config.toml
n_layer = 19
d_model = 192
n_head = 6
n_kv_head = 6
head_dim = 32
d_mlp = 768
vocab_size = 4096
activation = "quick_gelu"
norm = "rmsnorm"
norm_place = "pre"
norm_eps = 1e-06
positions = "rope"
rope_base = 1020.0
rope_fraction = 0.5
qk_norm = true
attn_scale = 0.186
bias = "none"
tie_embeddings = "early"
parallel_block = false
extras = ["local attention windows", "hashed n-gram embeddings", "a smear gate", "an embedding shortcut", "skips across layers", "LayerScale"]
init = "orth"
init_std_qkv = 0.0678
init_std_o = 0.0678
init_std_up = 0.0678
init_std_down = 0.0
optimizer = "muon"
lr = 0.00723
lr_mult_o = 1.52
beta1 = 0.95
lr_head = 0.00785
warmup_steps = 107
schedule = "wsd"
decay_fraction = 0.945
decay_shape = "linear"
final_lr_fraction = 0.0
batch_tokens = [16384, 32768, 49152]
seq_len = 512
doc_mask = true
train_tokens = 325700000
steps = 9961
dataset = "wikipedia_en"
Each number is 500 + 25 x the weight over its row's rms, rounded and kept within 0 to 999. Layers, rows and columns count from 0. Numbers have three digits each. The size before them is the row's rms in percent of the matrix's.

# up: layer 6 MLP up, 768x192, rms 0.267, rows 315-494, columns 0-31
# down: layer 6 MLP down (transposed), 768x192, rms 0.138, rows 315-494, columns 0-31
up315 089:512527497493524503481494519528505476532521455506545478496511546506505485484508539527475497484500
down315 091:480489482481480506483545458507515514506529523503469494522505526474474485493480485516495485530429
up316 104:514510523498488487528493522482521499522505509473495525454537529464482492576494491504488529563537
down316 100:490488490479510501487512517514504456520513519475524527517486545477531501470502493486484513508526
up317 095:479476506522465458506491464502469504536511496475493515526476510548522468474517491499478480530488
down317 101:524480467514558510515512513486506517463471527522524508482504432527478487508496512509462536481532
up318 105:509465506482506501514529517447512472510515566469466505494493489507501534484507486511497507553533
down318 104:493502487470498506508549500547540529493518483510506510514504488498504504487477465518509533516509
up319 108:495504498495509495481464502516496483500485509530501525524479500491442477480468499558537494509460
down319 111:515480515485516483517494495474461499499501491466544540464492500463488494464499476466471499520524
up320 100:508479542571523532525539500520471484502499486505520547490445516491484492540493504509568460480502
down320 102:488498479552484515502515466530527494521522522510500486524507496483505508529469520515464503507488
up321 105:474472533495497537451469485546520536475520524524474470519525473488532467491488480523477527491494
down321 108:479474538528462480499497518524543530473534486497496509499512511506525512497458488523536488477474
up322 100:479465487514515504446514504523484502486490501522500545527499512485541506531535491539543489493489
down322 102:509495485520457491479486491495509495500497489497540486546518475493487524516526517506506506524459
up323 101:485528512492532453462513478479496488493514505512498554504527503545515479533500514495513524503524
down323 091:498519489510471499507494510539467488466501537529475500494520517496501534480476464480467471524519
up324 099:509507489538502476502454492509496481471461468505498481499516485466509510482506486517487502484491
down324 107:546443487504519486450497514480485469471505480505497489466479482527523496493500482485487532556519
up325 101:453475486489497501512487522497511501473489481485520475471502526508511516470484499499483476466469
down325 101:502528491482480505542484498509474488500487508515488533521472508506514493514508512529512531514537
up326 087:515456461498484489527485459538506497519521498545494513519475480514464522491534478523524500548511
down326 091:548516542482515496480498531484503524471529483503519528484512447485564469514533486542452531465460
up327 097:476516495535510506489494528454509500508531455488516539467495458489469511493485455515519497513506
down327 095:528499538469493485508505525474497516478537519453510445499485529520483474526491494483444492488516
up328 102:521575492473537507489515498511484476506513572489542470498531483511485481535529511525494541531515
down328 103:563433491470475519503482462507485490476482496445478465486436456510468505468536476507521449522509
up329 100:510525503480502478479451512511504486476539498536485460472507499478469507482469506516557494566465
down329 108:499494493510499530474498494472471510428487477490500532526505525517506514487544586553491488540476
up330 095:485493494480507515486498466488562502496525525505516526494518486487523494480470501486495507514491
down330 094:469561460505432515525486507510514508503520547485519502473495503499486514468496494476482497496544
up331 088:500482476502529499486513513485522541488443491517512490536540487468487513498491520520475484539481
down331 091:498507459497520508527538504539489496491473481510531505466503537506549490552521513482506456498510
up332 105:508505521495508516452498524521487525502491500462529485550497479409489476510554528472479508483528
down332 104:532494472493511483496475498513498477467479503479543490474487490494500403455455511506547491505518
up333 095:461531487480509521496464493516513478510473485480480534490501461540478512529454491516491497451507
down333 096:512490497450507518545512506490520512444534481498484467460501497492508541499508503449523524539503
up334 092:493498493515485507529459473475522492470461508490483484457473451480501460508523561480523493499493
down334 090:522507479468463523503473521451478532443485539499509533496511515462485524540488487480510447463490
up335 108:505477509491483527522509498504503506504499477455487539485498455470486478494510501505518477508513
down335 108:494472488485520526530488512521450488519510518486483457555498520496540465497498536434515538476509
up336 093:491479488505496543486531474459529494477513509497498503546506498511480468566516480527522490521513
down336 092:471480503488519451547493491480540462489475473491475503490566483496437524502492473490488536494478
up337 110:457532515481480468526536482540479483540547484504507508492461522514542463470487526491519464492486
down337 111:484462543529514522479546485471532459535501516496514517472469482509511472496529531502513508511493
up338 087:507472461490547503549514480503447515466486482531493517492492477478457481548510522510510520493508
down338 088:507520499508483501517487474506484517515480490471526505513492502562447511488510570510467497481509
up339 084:479513521494497507473479448507484506443478559513495486531508491449484493517501517517497474524478
down339 088:486482468462481555519459515470526489509541481465495572480480505513513506486522503447520495514461
up340 106:481574526531513527442509497467534485477488515479561507485525505485510473523484509513482543505502
down340 105:491520472512487469532517526507514521483507505485501447537486518500499512491497524453481498473488
up341 108:522474500498512498516481553527483493482543500482519524507503475495534504508515481482538545526475
down341 102:521474491529471468502539461514506505455540500484528504493488537477475524502461497454508522520508
up342 107:440427504466513471498480488507474495534486563495471513507524502495492486509479492503493486471494
down342 108:453555529505516462512473544564490529499526514509496527488544484540544500490510455512474560505479
up343 113:518525504507499466483509510519499513512506480482493465487509494506500500521527471503501509546519
down343 106:532510462477483529507504458500460492481499506544548475486457513538468553531458481495488517530504
up344 095:441461513522519521500492498471478510483507493468485480522520474500517497487476491490498489537464
down344 104:514501520501485468482490516512504498489484508455560536461515465507481475477520509513498494475465
up345 096:488479489510488510423482488522489537480513497472543471492469526530522525492506492499522537519455
down345 100:491476494499489530506533485510503518497515499468515493513468535513523487506485510478531526470495
up346 103:496476482495500437521506469467483463567487488490489506462498545518513520559524506519480473482513
down346 100:498478479502482471511465530467462462509492479499517484485491529456454483505497455518479490539518
up347 100:583515503529495508489524558524512542504473495477512514515530479513492482524474533505506521528499
down347 103:493481509490560490531545473474511526498493471511508500508514490509496502499483493439479448459498
up348 097:455483474481467517500505487535481490507487475539517558479526465456519465515547481513461539540483
down348 093:510504512516487525522517465522468528484495509528512524492493477539495537496530468531435488531480
up349 096:452557510520512528502502455517465472510484454467552470517530497496472540470517479535503485483491
down349 102:473484487469450472535481491503502467491508518480522509471532474486521489525457529497498540558513
up350 101:485478544523473471530524508527500480532500487519496503511487542531511464512507470539576498522488
down350 102:489482486482533480465499513468485519513509509501464428443512518515457510490488483502460481487463
up351 098:458521467499522507515451460472481531523499531480533522477496495526518520502508453540505498487445
down351 092:523501555515444499535547475498498497461437513467526428486497478481475512492500514484474509507487
up352 094:472480472507545499549476473484526532463498500489480507534460483497451495496499488499527517510520
down352 095:474539480493542500525485506505504508491513535516476484514478482509448466469493510511491522512487
up353 100:527549488496512512494496462519513479500496482498501497552523490504475515588506498510563438490517
down353 098:465521529466456517524515499508460503491455525528523494493513474496520510454509478534512532519503
up354 097:500449466522498542464476527461487451504538496534475533468533492492497472501502484464479495501511
down354 099:539453483530549494525514491486533479499482478496498476514551500493471514481549525502523517513495
up355 100:485517476525517503513528551483473509477522535512500520517542498522494516495512534485483502529480
down355 100:541492447511535478479485524499520504463504541465556496547473497530459495457513495474496508495469
up356 095:492495473550530499481494511496502483523502493535472522483511537487465507508508485494507475501554
down356 095:532482478512473492509502533495471478538480493530481483479543489534493473498503496559488500512507
up357 091:510522482497496495499484527528493496545442526507472485500492502559486525515505458504522495496500
down357 098:511472479483497481492497470457506472539500534514551522495507477522481497497500494529494556549478
up358 094:470454509485531499498493513495501485537488466544528493482492449484504477534525491522541545499486
down358 088:516492516495512502517490462499467510540484495484430524535472526466504536520533474538478470503506
up359 096:485522536511501532507508485511469490514490485444476486522484456458499483482485501455489527507487
down359 099:517520525518544456490509529502487473503526470506530518506500480479487549513498488530501511526484
up360 096:516514507476556450495466459464527512512493520496504507508490482567486484495567457504525489519472
down360 101:514502479424478467457457506492525497501488477481492554523487452492546509509472507503527503490501
up361 071:494456506504474465513500510498497468508470481496502516509497481488500499497461493524481501510498
down361 080:525540502483499502510495530491487521470497490492507525511534508464499489519487496505540502535459
up362 101:492477522514512459479518498517486455477506541457494489449503511484496469516510462498518508457488
down362 102:443475472495514526515505489447487489490553494501526499446501519534478478485506559495494468455516
up363 107:471502488508499522504520519506532471520488486556497518508416505571490499490481461543526488506467
down363 101:507489492477494504492554561514516497511481538507475520511486469494463471524484521493484502506460
up364 102:507487513470497467476491477474491532477498502476485505506501469534453511448490501535487492545493
down364 108:503515551482485509494470506485482519493515514510531520481521546527478501460496509495481519514429
up365 087:510485551487505480502524497544488488480543487535516539526481486489487463504508483510491480445508
down365 092:498526462485476534517482485499557487446513515504569488474491508466494514509475497511508497466510
up366 105:479469469521515498500486513520477500485529499505529495516494492492486441481491500545562504523513
down366 095:517503565511500474529529492512511500478503562507508491501520501444490523513501467515500522457502
up367 102:484491478486504499503489496444508486471472463513519466525516479498504525516472486531482461537513
down367 096:482452509532500530477533449517536492498495531460473513490506455490496470544455491534481469509490
up368 110:502494524539498529459463444475434501529557510526474500499486501502456550460522476503477489564531
down368 101:515511484519510505502509524500504531506502500496501466482461539497474523513485442543463494541491
up369 094:520536463460447532502480485472554496494483476467483502493451512415476505501533492474513487532438
down369 095:508490460478502481499499550449480492476481453443458501457500492510502498487540520496486502522454
up370 100:441496493514523476473484485525524539486477535542514494497508480480459490523512510486503482534499
down370 096:519452461478492528501529478472493500459533499491526541511458527500549486487459505513504492499495
up371 101:459462548514553496538493509530461484481515468478486484494512523493460473514497496499516492534466
down371 097:523464463516475531512482479542511505494532492490484537500485535545498527476517510473514498495544
up372 097:453473467480496508518549512477460521518490486507545483516457528465487481524470435474476492513504
down372 101:478472506495543497534524542529464468470457507505518500464527521479496517528520515495481499458481
up373 092:500468500506528529478476489502469500525495517511471494478517506492516512488478505477537487504513
down373 096:521499519511428529478442472529458530515531522486512527505516483540514497534501532474494502504504
up374 090:519544500502502458473534543523532508498462509496504491535487495495483446509432475456499489471508
down374 094:494518482501493461492494535485429507495457475486504480484554526460501508503508509497529515488487
up375 096:507469484537510467528473478480500518463512541519490481501516484492495486517469494478552479496525
down375 099:477477515501524529548528499484479526454515468502455483523470493467542523538485513521474474476507
up376 113:479460503468459461494528477509482508493530476473526536523555539468487473451485530510508425502443
down376 112:561502450517555526538478507490497533511523497501516573542507489485463466511468542524522495479472
up377 097:497499517477461511505466516489482516507512466509511512490468533535502515513501483497527511514509
down377 096:475526469475477471524432497525484491450498537541504493503514447513511464521487511518467477529488
up378 093:513517493495515502512438481504538519464499477503528490510484467538456438529454425507498513514478
down378 089:490529490496536516478499500478533532474508498502499458528505513497473511509483504500465508420516
up379 094:548501463510519492499543507480473441509522475526518513471454456517496470505432510493535543538516
down379 090:522500529510464471495503520463507546471473477510469490521476497490508504530542461484533499486569
up380 085:506493548502510524523492518492534521496526471467453532478490503484525485529485490574470466502495
down380 093:530541533494472469477445480539490471493492484500520520499507495497513479485549479502487518501499
up381 110:468548464535492453496478501473520519476497469491494543475516478494498502543525487552491485541491
down381 109:509528492518468514519466506515488505526475565457476486564513452495509516467515436483468536485480
up382 102:487487469488538498519493469517502534550520486497543485470541515488490525519509524484490498508539
down382 105:460469533502533532469446552520453460506502529513516520516535497498493445485531493483487482514522
up383 102:502507498510531459516484518517497507503490486461499499560509487517504524479475519486493500484531
down383 097:508446544495487481479484517470535467571533495499486518474529464493523531516492475488512513469496
up384 107:512505485429508506504497525509481498527473459504532493477501562515514500532462488486468514540482
down384 107:512511454503514482472479506491486505496545491492517450441513522533450462487478536458484488492501
up385 102:485537474482487491517514514511512439510495499512498516515512543526525552477515537556505493508522
down385 101:466492513503518489473557518451515467479444508529486521500519512484505493485531496474521530543498
up386 084:532485506507514504501499484533492502473487482496490466516511539523490530522482524521497432553516
down386 091:523512567484513492501501510526535493490531487535500524465508502521508479489538459490478536474479
up387 095:500536524533512499501469462502480449547536548499481524482518496536470498518480485518513525496477
down387 099:505488490534487479479522477496514480463471479445477479517513492527534491494496524513484493488468
up388 101:495505474491504487552471470472459516512491469543494532520484504468505491492512491537534428534496
down388 096:491498507473486517500474505495455494524494506531472514525454477490509471532529504523531509515530
up389 098:468505482517506518518510503470472522490485458537503502495486500519509503530528529534520505509511
down389 097:592464436465499505485486496495503445494530459499468535514501497482479490442480500483460492522499
up390 099:469499476486501501426483492472501512519498510509489535476505548483481487505429484539492507523487
down390 100:530464484461437498444496497496487498524504527488539499506529527499445490481519501519497481486500
up391 102:481503496521512533484461527485537502497475463519505499510512504507452522498516466491479504553482
down391 106:499532491482528448524524493534541474542498534455498479477494505511530453534533548465508461500488
up392 100:482464497511533511482524456531505455479473491502507499474468500493462509501507559545494489500496
down392 097:518495536486515499497479466508518511500502484470493525502448468529431539500566480486484519480498
up393 110:466466544480517507506493519470460508508512517469472490534495477517532499472518533468508520511497
down393 105:483486543501562490474503441415499515481499469505467455499534505502527444543475519481486522542468
up394 098:511468496448508503535475480480490506484465489490481457511491524447520503551522487442491506525521
down394 098:488507525505565526451504461475498468434487509491511473529525490506467475498494510506528503521474
up395 114:527506498487507489542524509504460502500542475497485496497491496509491455533500541492515452522472
down395 120:506487513460493484473545568488498500516503532490479528499536450519520518541537517467505501508523
up396 103:484499460505517499486471492508499478527522509464493537487453537500499462497510452465551441506452
down396 098:488459460525470552469477525488485515534501498488475505504497510471512501427491526496589521479497
up397 100:461538480515540514523473506519512409503511469517508535528495461520472507501507459522488486510485
down397 093:484503523491500490485524504495472502521524523500456492489499554488483466507482498442527516461522
up398 099:491487485519492475487470483499496484485467470502573531502521509496472520481515490552510498513517
down398 098:476534484514466453504485538496503496486485491495508490522532497513474499504502506500517489532499
up399 093:488501471497465486496495482488536487497536496512526500421452511517478525551496471508543478536476
down399 093:549508491468530504478475487442509516528519495498504535496474438457499536479560496506485513485474
up400 098:470494507499501499451504503487517505507502487491508520532473469483491479519486531489510531544518
down400 097:507545509490524488529512476518530527411501467523483485440512480506478492486518493494511476481542
up401 099:547487493504482522498468530527487480500472466507538455501545524470518502542487495519492508524498
down401 097:516463530512502490491520493507495509467462510537514497473539503506556506476486488474517546455467
up402 081:503463471549559522557529497490497527511527495548532506495448492525522513490535494518506505533519
down402 083:509544482506488496497507528462503466479473478546483513506486483500529555480496491506501516443493
up403 116:527487528500490507498567491484465459465463495531472519456517497459436513509539507509495473466492
down403 112:527506482497478510497503449481497550456478466484505459476510495491428531490534476484532498518507
up404 099:552496494579504501486479501475506472534542494520450551468484464511519490490477504499500490461522
down404 104:484487527474510521479554489527473505533515498531491489518487540453549469484500524516543486533489
up405 107:426466523479488475510494510497495495485524501522528512465478533522509517539505505518481507472528
down405 105:500470513467530470542469511505478464521499450493495526495523498505474524507503507524532492484464
up406 091:546517496528523494502505500518493443495493470513511495510496517450499478504489511488514437454479
down406 097:514498522499522503518495495506545429456483513455537475509488533515525496457447510465490492500514
up407 105:497530481523467518469532477463515512468484521449526560536530504538485502540477488512510519518472
down407 101:527555506529505499505529471471511452537498500515536467505422489490494468533490493485479484504519
up408 102:488518524479523493518520517457486524504507498521545499525507487480529498495468485493532508517499
down408 101:542495518474516484526458488487462497486467503486422504527512503473526499471489477497484541521523
up409 095:479508494482478533510536523490543492508509520479562475501506526507490466507523531478544508483494
down409 094:496527505526518481497532473509509464468481503534501514465526450492501523476451499483440530541526
up410 089:517532485495508484506484510482509559479505493494506569473504475497479494526506489534508530515515
down410 089:513489539519507459507492517442497477496488475493464535521504499512505532451507458522538504507476
up411 093:510506539533517487453517507506536476511483474500473533483528478444504491475486490511490494466500
down411 093:524501522486501428483517514513513497503530452517484531495524523472519506504519476498482503532462
up412 100:486494454495508499529541494470494524550496476494513498528458515515479476537466449512499498518473
down412 096:473471515474512516465519526430469506493488519482484528431494505493481506529478473503508492477520
up413 099:532500511510528518519485463513487460514495515506527508500501470494527448504475479522486489483479
down413 102:501530467523480501457503489512512479499458501537531524409506516511516505486483512501487491505546
up414 106:506500507502522519489528473503478489539527523490502492543475559473492511511481493542516494517510
down414 105:488513527505492476504507474483462514545473502488526494507462445525517512466511508479467530492514
up415 091:524461517480548505490482507485507486494490544518482527505520488520466474509537534478505506476498
down415 093:478508461496529494524526479498498513486490476459519505470483525523484478573543510504490492480502
up416 099:490495467499486518460506525506464539536501460531490441536518504484548505521512517489531508457428
down416 102:458480498506504495447510509525519497517508527526471510471505486546492487484461451510486462501468
up417 103:503514509504492508542498489495496501472508504547501461518506518476553501511517511517481538497482
down417 106:498510479565518514475516515523514488468505496500504507530487519562510508496565492490513543517477
up418 103:537518501506527535521457533485469506485496515521491536506477517535505504491505505536458504494507
down418 112:493525452509477531519508535495477486510495493503543543550502522511494465490516499500483472483521
up419 094:508524508558492495520481530454476525535469440480514490573477517502514492486512494466525507493520
down419 096:468450484492485515512525486502499500554485524468470508520473503507500543460456459564502536498507
up420 100:475498541505459520511516520498500497521503492487529490527467516462566491486519510523455479503470
down420 102:533470480543500507488509496483492462514516479517483553502517499528457515496502511456516482485502
up421 115:476493494529487564493483516536486491523516465513518501493498506516481508535507461506487490507504
down421 109:515517450480523529514508470519500521503518459507513484497515609477504509492501444499434496503555
up422 112:536485483502478533508494477470522514430521482490479476489509512517496547479473516508511447534474
down422 107:532469466527481498510483519465518447515500482486498478516517500495516516501491451483481494497511
up423 101:462494488487507470474551505501530484446447492452492481483516558503490543511475496572516518545497
down423 096:509468515489475528469436486481496491541515467475504529501500456491483505536505567477486509501519
up424 098:500470503496535535464514499542500485519504491514527453467509509465509521559451460504508508501478
down424 096:505511472494483526500450483522527482505515491489499528543535533490505491485482497528509506511506
up425 103:516458525513453509491473476547498502471455501454494488497488496538463471487524512478550509514502
down425 105:489511477511501509513529489494505495518526469470496537481497550519541510528504501494437525546488
up426 107:444448497474521492459496505538498539524457504494491472502479522503463569484509480526552502495492
down426 103:490520504511504467506471478500461493528489522491486475533559526480521497536491524489532498499482
up427 090:480555503506498484477486464499486496484507499536500514517519529526478509498446457533520416480517
down427 099:507506494518502489464543517504572516501506499533502529460525481467506513515505516480504553489483
up428 101:474506526537503472451485524542526483473505512473461493503512463492520514499455511496485537546472
down428 095:510513508499488496478518523481508475503530522477499509494555513508461477491515502524506528524496
up429 093:496481448499542471496466518501456494469536476484444427477486524531498510481534502530537509508539
down429 089:475471534501507522522484533536529510506571518523497515465517486541524516509521527471466482527495
up430 098:518545473525489554447489497538495517539528488495504504544516514521475490539525521504530453485533
down430 100:500499482483479485488469469499487520471507470479497463510493489482523529518495479498464457560512
up431 105:490472530521499488507486513473549508486460519556429460497476504512533481538512487523517535472506
down431 103:505491492507489487526551509488501514502451455556521508481498481507484465467452530492494552516480
up432 118:509516539465508560498463535447520481520515494473506516495531488460490493507500524534483515515522
down432 114:520479520505515509538495522475487507477489516509505512516485515485498472491501536497540494565475
up433 099:531475479504482508472488514514521454455482529508531469509523472494486510484556521522495519493512
down433 102:522483515479446482457483490518527488483455519528510509465543468484503483507527442485513485464489
up434 096:484525491472498485524491506502534480506547535524515516500489459452484477535530470547535488555487
down434 091:480512512541486498475506478542455479508538480544539520469509467554537486519514492476570498543484
up435 091:479483473471550506546490432496455526523539502510482537511499494511512459479510508463489466469470
down435 095:493491498552488503485516527517505502518463532474502500514454511506524521484461519517523478524527
up436 101:498510471565513520496531472472497526492521497527480499497516491529498487533460504501483490515528
down436 101:505501467533495506496492493522519511479475524480500482536490497536511503471527484501516500489511
up437 107:479532550467526498468491486511515498490500511490522525494472529508479521499506476467503467520509
down437 104:495486499503520502426532506512488510503486513471478536491488447515495521502486508488460520468498
up438 102:446484489524468480522495480473485515520473531504475479487515502507519564477522516514509468530501
down438 101:485450512497521511484516477522470494510500490513522521478559477502524493517516532550522499504550
up439 091:443555484501497488519503514505489447533513518455515507503514498460500479526514528496523511468498
down439 098:511505438556513509480493497484522494500492454507457506538517518484521496549451513487513530485478
up440 082:437481489500468537447507463504531475501485506520477465526533489510476463500486515516517502519472
down440 083:484515453527521460504435502488522536520490480527489490505507505507521484478491482521496528495466
up441 099:516473519514499482514485488510555463440491481521494515521492454468493509518486536544558474495507
down441 099:484513501513519473474525528496526461523485474492501462470489513481513483507533512503471535480460
up442 092:542502487514552509539509467489448539491499480480483503511487548520491507510480469468479503483531
down442 101:479531499506490487496495530501469509505509511492512482508475485500476517483498486488559508483481
up443 117:548484454495555515483488451512461500532483481514477478481500467562493515521510523537529507533502
down443 109:541507497486452490474460505538539520462461459475456513467503456562532483486534496484464506451517
up444 090:485485483511531492496494477506500494462431457501513531497518535528471480477468492490504499517536
down444 090:471533431476504549499494543491516491521475498489478502497514505488510480418501527534488485493532
up445 103:492489537578469494515477462491479513484529488515496470496543496471430502534518519500528527517498
down445 092:489496499551463499490481528508504500492486514512517499521515516507503444524495473478509450474511
up446 115:487519506479496513540528475508513499486517460481499476486505476472468496472497490482485428512442
down446 109:505498482478458540523503501476482498513512489464486492534555512444489502510471455440462456476497
up447 094:542499473475499511480508510491469506523511488483478496499476503514501494482521516532456477520494
down447 098:493440537489526499468477480512483530520487513522488488508516483516541433492504479491512512505511
up448 102:541461525486497487517529547513508470483513508494499546486525472473485537485469469532508496512494
down448 105:529516495464518546458513538484459518493539497511538464467443533469541545497528492493497506511513
up449 106:546516469536485497509502499529506502513491477472515515512501497537499539528492468462479545471477
down449 100:501542440500501507497504517514475521498509495494469514523515477524524515497452516484514476470470
up450 097:493494514491523486503544504473441500481560500524491486461540499518523502532494491510517479546468
down450 097:496447487515469478493490513517559498481481453490562482500503487470494482501505512451513523488521
up451 107:488471506522473489507509488513508535478456495444489528498538505525503532483441498487510464564493
down451 099:498452501518514482470558499485483522530510521537511520490486544456549542521468494489489501507489
up452 104:494459467512448498499500465501484473507502497494460497503491547506474497523527488483487529509513
down452 105:485481501470489481489486503499525448476514489522476532514485516488525530474496502490488498500513
up453 117:537502488508482509480506521517525458466490442489522477494502493520503505549513522504483470539522
down453 114:524512485483469466493504501525509515504486456468510506512477486545503499527496472459513488505501
up454 093:530520489488534552481512541489514475488531473495537519510480531532510466539445507538452524460485
down454 093:508504453516465476451471516501479494519450497488499485475512516504533511513522481498540501520491
up455 109:524489525508438493451459518529500496502460483501522484544510495540506480535525482511475527489500
down455 107:466538466471478501555495517541520535420496515490485483470488523487482533504474538510521504499509
up456 112:466521512503483531480523492529510488494490494518484518552517471508474539463542476526452487460464
down456 110:506531534478535469493511510472520452504514499509487472550567521489453499516504439484508510463514
up457 103:512496499507483515491525515531503500469492512531488527473479467494509491514451481515502535546523
down457 097:472531516524530494495505499506531513454515470532509494468435494504501496456485515500494490504501
up458 093:533487476535532492511503448522508513502514462467469513505496470507528501505480495482490461527504
down458 094:508453508520548490489472505476490528488527552505489508485540480506495514464477434505496526483471
up459 090:506521515557532525469538497536506520498479522474469480502508512496476520521499484458479443450519
down459 092:520473491517519490521475492503539497489540531496508450484494492463480482468501486517510487461535
up460 100:515493446493505543496407494467479527491546550490543541483465484514479496491537480480501483531482
down460 102:473504491538489494533483480496479499510494494477465554475511475510510479477486524487494532518466
up461 104:495526481463550519477515504482490488508492486515492541477504504503453501480490457555517484505532
down461 105:518550486492463527506502529489502500536529520518467493522439492538464489429503491464523527498501
up462 117:524507461503516493533475520488512533485466490504474529518502485504511516487522515496515523544486
down462 109:471526516470504517520506504502444470495508513526497457532471510474494516458538489508479521489504
up463 090:522498489505526539516523456523479449530489512472487478500507531480528453475471457501520501479535
down463 089:514565488453486476530524500485533494516453454493518526492476531489478458507490509520492504519502
up464 105:520505495494501491498494537476520499522543530513450485498532502446496502511450552500524477488513
down464 100:463487515455501507495523519487511484483560522526498494510510471475499504471518516504516517479509
up465 092:476496478477510482521444480525532517471541539512485491463516485502498462494480514514509562513508
down465 090:506539482506511498491521511503473469494521466492515501570527508499512535493487540475473469462535
up466 092:534492521461511499518471516544520526503521453542491515539482493493510485477484484484488468454513
down466 093:514518499431516501544500459502478554506463473540524496508510506458531494472519517464445527490527
up467 088:499502469503482485483491538467494457505500517480486530503503526514477500499521505474474516490495
down467 087:531517520505468496519478496455470508479502485484504485491544457482516467535485483503536508535523
up468 097:519495504493518517532498435504483501497477494491486509479535502504504463449510537488505473467495
down468 100:522546504523521507505503464523493491476508464481494484467474521500488480511540482485485489533476
up469 096:540485479467478433542533514520471514483534517485504503527504476517495495515502493505481491501496
down469 095:485524488505506481486474520503515476521460523465529502511461490487514491522478533482520509536490
up470 097:518508512458457521496502518457501500497470485477507449479469512502518486550528498509527508514473
down470 094:522495539503525515458500493496498513517510467541494500505504490525515489512512528505550502525489
up471 111:439540526531500506499488434484565527473529517492505461501478520497514528485526517476512520513430
down471 102:487501471478498489495474446482547511475498490506518470478471486521484469481498497512502520506494
up472 100:493524484506500464504503462433523522521488538505479524520475465536500467480491469521531461497434
down472 103:510456519513524479498492513502499492445500477501457520510518503494527489481538511474512488483512
up473 094:496490513490512503472483500447525459536513515509478506520434447502490485510488484509489469502524
down473 093:513509467524501489526512502513487559500477523496516536480513473472480486464499534539503466517506
up474 108:505515517477519477506548486523476475533487509492518507544493512486490513508499502477511496468469
down474 110:516501525507519513498530520508483507518513468449482517527499508504509446481489510532493489510464
up475 092:526503533491530522503507515476496484537491449467508500504534536517490515499523525510484453481485
down475 093:560557473453458490506484502521525499481487526521522455487503464514493538459464494494502490502504
up476 095:495498454490527530498483506475468486522466518479523514481534531469517495503527482504456442461461
down476 097:517521520525523455487498522483483501507485493497504504501521519437517504532487505482507547522528
up477 106:485468460494546505476500535506510491489496493474512517503460527505492494515507514485502533486475
down477 105:525511520485506551496554531525467501538517493520517504459487478543468461490523492528526513466541
up478 094:529513521480544506506512515506526485530499517521558497499507460441454519461512537513484526498478
down478 095:489466465463481487495506481515514493525560524515514492506521537494502513487472520506504500503489
up479 097:537498507496501484487529495492494516498487553504525503515443519508474437489528518517542502502496
down479 101:486515477529486475474471535523499452498521493480465463475463469449541494456508466466534448499529
up480 113:513499512489479471495459521549493461502504526489475462514489521485476512517442461475459496511498
down480 107:526474538485506457479494463515466502500517488506552450527531477479499467541510524488485482519490
up481 103:469511488512474470548474504542531484456510534495532546516480561480490517464522532535480493516507
down481 105:477496474485484509552465516470472504469520475489451542480516528495496499470468501461503505532482
up482 105:489488537510505571463516508488516500523480524492529507523525548532491483512458524516522487552472
down482 103:510486501520529461509476495464536437507482494496474518447466542536502506501485498473499485485526
up483 090:514448513495457491489525502476466474532499488465453514488539530492529518496475535519460481511499
down483 097:471465510500484488501501522490499460481485481519501495489516496496537526494514490519524492493494
up484 098:496471514452478466484490461523504476465538490494483514508466548498486437560449529440532508499463
down484 096:483475520494475523496459487512507519547463492499483514491499480432525501488467481519426507495516
up485 097:487492507504572524482538525503518489489540470464497507546505488499479501502468496465550474474508
down485 104:482488480496493534516519512472506497505544482500477536504502528487484500494502479459537534525487
up486 095:501547517574547515520487529556508517481495503527512466499506556496451423522493508469500520568513
down486 098:453509493527512524531509527561499519505534466501479502521463508509465452505525497529490477555525
up487 089:535480513527518537419532515487465508500508495483511520526476519451498506526480499454490519468532
down487 088:500500521512530512502488487485516515513489538485506510489522498555506497506521459532495516495489
up488 111:515515492523503540513484521491509532487517501488492478538510516527574508437517504515515493569495
down488 110:474491483505468542512441486539521506496498492500496491496489508544499466494502474558548523473507
up489 077:494485512469526498520479491517474476497504483526486491528490495497479478507469529509520526465456
down489 080:490512557483461500506517529494541527504507523486491487461467478489522516491498511510517462459522
up490 094:524464510459489511531504474494485472504516484522472541513493502524460504508464482463488462508455
down490 095:522498488507493468475535494449479485432501499487524525462480468487515483522474498500517460527440
up491 100:496509519483539506440536505457517450493444519494534525493473446496495485482485496521559523495490
down491 103:499511490528525523486459527503543529489510468493533482465491497453490487475510451506465495517468
up492 104:460515506517498542493461523526544449474478537519479472448501474481496506548530537483498483505483
down492 101:480507503504456486498502518505509543495505524504502539487483462549497490480475509478520516509471
up493 102:458530505488485466572473505508461484487523483436467499512537485512487542515484526519477455504470
down493 098:489509483504534561489535508523491528538498463522527488528517482486549472508466472462482519483505
up494 121:464524489505519481455538478473525489483463513514518523492496522498491474471475504495468528558483
down494 118:489508477527532537496516460457529486473529485538483458487457472469496462450505484509500497520421